config.toml
n_layer = 13
activation = "swiglu"
norm = "rmsnorm"
rope_fraction = 1.0
bias = "none"
init_std_o = 0.0
init_std_down = 0.0
lr = 0.0112
lr_head = 0.00743
final_lr_fraction = 0.0
train_tokens = 542200000
dataset = "wikipedia_en"
Each number is 200 + 30 x the weight over its row's rms, rounded and kept within 0 to 999. Layers, rows and columns count from 0. The size before them is the row's rms in percent of the matrix's.

# layer 4 MLP down, 256x896, rms 0.0775, rows 58-82, columns 616-671
104,208,196,165,179,255,193,235,208,150,186,226,182,194,277,192,243,188,160,165,198,198,278,199,253,184,198,192,204,231,167,236,200,192,192,234,157,207,212,174,188,233,192,217,214,185,137,229,231,163,175,175,155,211,206,186,236
102,168,123,181,161,193,204,203,133,203,176,184,244,152,192,194,210,182,193,173,244,170,208,217,228,172,210,210,181,212,192,187,239,225,187,196,189,206,210,173,180,270,190,218,245,215,229,191,195,158,197,273,226,263,200,212,226
092,230,233,249,145,249,192,234,206,200,201,211,207,223,207,169,219,181,252,206,209,217,191,243,190,232,234,216,167,265,199,184,207,168,229,209,205,197,194,184,214,187,138,188,256,231,212,161,233,197,221,187,180,232,206,226,242
099,219,196,164,179,222,208,245,197,198,169,141,210,191,120,204,182,176,180,163,215,250,254,212,209,211,212,138,222,240,162,182,246,265,194,147,225,146,229,215,156,227,247,215,205,178,183,193,185,223,226,186,197,216,265,252,189
101,141,191,203,197,166,262,172,216,191,228,177,197,170,188,166,163,220,204,187,199,210,177,167,156,195,228,186,201,248,194,224,191,196,193,177,183,226,205,188,227,228,166,160,203,196,185,188,191,188,185,214,130,215,235,219,218
100,210,145,199,170,221,163,207,243,193,134,200,181,182,203,154,200,136,222,208,213,193,217,257,186,218,208,226,174,181,205,215,194,191,224,161,212,172,208,157,175,210,223,218,201,186,242,163,134,181,166,212,220,165,194,157,212
104,216,203,208,169,184,232,159,194,199,222,205,231,204,202,238,193,271,204,195,210,241,248,216,225,223,170,226,211,192,245,132,256,220,196,202,195,186,203,240,184,196,177,181,227,222,194,183,200,168,176,196,209,228,222,205,200
106,217,152,255,173,170,136,189,151,174,260,167,181,230,190,178,185,152,178,199,187,259,208,256,181,209,173,157,188,154,233,161,286,200,199,240,191,159,136,181,257,194,220,184,227,169,238,173,193,224,217,280,207,230,190,219,206
099,191,147,175,205,179,227,179,215,206,237,238,212,217,168,194,179,141,192,131,232,164,216,148,194,195,177,190,212,196,154,181,199,171,232,198,186,156,159,213,216,216,180,151,276,174,194,184,170,157,217,206,178,174,140,150,192
097,151,162,196,191,240,250,175,232,206,169,201,190,198,189,258,195,145,238,164,204,194,233,298,202,210,163,231,204,189,221,206,204,242,193,263,220,213,195,197,218,201,231,202,254,201,207,201,211,182,159,192,158,182,203,195,219
100,240,229,188,171,235,239,197,194,185,132,188,187,162,198,214,166,256,189,186,191,164,222,229,199,218,180,141,211,185,169,189,216,195,178,195,195,241,244,248,244,176,223,231,226,182,199,227,183,168,205,191,236,165,194,152,199
097,175,191,195,187,162,236,230,170,229,225,186,164,217,219,214,142,169,135,276,166,246,207,261,203,192,215,175,193,219,194,216,240,162,233,150,155,217,255,195,183,187,175,246,201,228,153,201,231,169,234,175,143,210,208,174,189
095,180,200,231,169,202,238,200,168,170,187,178,233,262,198,175,246,109,220,185,223,190,188,209,191,184,199,177,218,197,221,148,216,169,194,234,200,207,176,223,149,159,251,197,243,220,166,176,202,186,195,224,173,184,196,181,250
100,179,218,153,198,188,224,171,202,222,173,134,162,163,197,275,271,201,208,215,143,235,237,183,239,189,159,205,215,244,220,201,236,211,225,198,205,177,189,184,200,165,200,252,160,172,195,186,184,211,186,165,154,212,178,212,185
095,234,206,118,182,219,253,208,233,226,226,191,200,212,226,137,222,229,209,229,196,237,210,208,151,209,168,244,241,187,272,189,217,251,181,130,215,162,169,240,216,148,225,219,171,192,134,265,197,203,259,171,252,222,215,194,168
105,175,188,197,221,161,188,126,189,200,169,114,220,227,236,208,176,240,208,221,161,169,220,257,241,175,183,186,156,243,185,187,165,118,190,245,222,195,171,278,149,165,199,188,236,208,242,232,166,145,227,167,251,234,249,218,196
106,168,240,195,210,144,185,255,208,228,210,201,117,210,202,201,203,204,198,198,159,202,188,235,184,167,223,112,214,229,169,228,241,215,201,188,186,192,228,157,249,153,273,203,184,228,173,182,179,226,190,209,124,189,201,209,157
099,259,145,179,174,245,220,198,192,167,207,214,216,175,183,210,250,213,230,226,193,199,205,96,218,217,215,189,211,201,206,151,157,203,202,173,178,229,210,133,204,186,173,204,198,171,190,167,177,207,219,177,190,193,197,189,195
106,208,225,222,187,243,181,205,202,190,192,163,198,221,237,220,161,180,145,175,191,189,237,187,172,204,196,137,208,213,220,215,233,196,183,221,204,256,205,214,194,217,241,165,181,224,170,174,217,281,189,179,196,228,239,222,223
102,188,197,180,236,191,181,158,216,176,209,224,209,187,210,224,200,200,222,161,208,209,191,123,192,258,169,254,208,194,198,255,203,170,230,202,244,187,184,208,231,211,197,175,243,205,233,158,177,124,212,195,200,228,258,223,209
097,222,170,224,219,156,207,213,209,195,174,226,178,225,188,187,213,233,222,208,208,201,206,209,256,165,221,241,163,175,213,121,225,187,207,250,195,221,156,218,138,242,209,206,161,191,172,162,175,217,219,182,207,242,145,197,155
104,167,200,235,215,197,259,187,149,197,175,195,227,238,195,143,205,201,213,218,234,176,198,244,229,243,176,186,228,189,190,141,167,219,152,193,220,180,231,239,220,184,179,163,224,216,172,178,168,209,170,227,208,223,227,200,232
094,243,200,211,212,210,176,199,203,236,152,219,211,195,196,236,233,211,233,253,196,210,199,241,240,212,163,185,216,190,211,158,211,176,206,212,226,244,221,211,210,197,209,119,206,230,194,180,189,188,165,214,231,195,198,207,148
098,167,218,207,207,213,187,198,217,182,281,226,263,288,208,237,228,188,191,209,184,281,183,200,235,167,198,183,224,218,179,150,141,192,198,185,170,198,200,235,253,197,213,205,198,194,209,168,191,213,185,208,219,195,188,153,229
097,212,248,227,183,255,261,189,194,209,222,253,185,166,223,132,143,190,165,162,212,166,230,239,203,214,180,171,174,258,216,218,201,249,180,199,205,195,229,185,176,192,221,239,184,208,179,259,221,203,201,243,207,178,213,238,166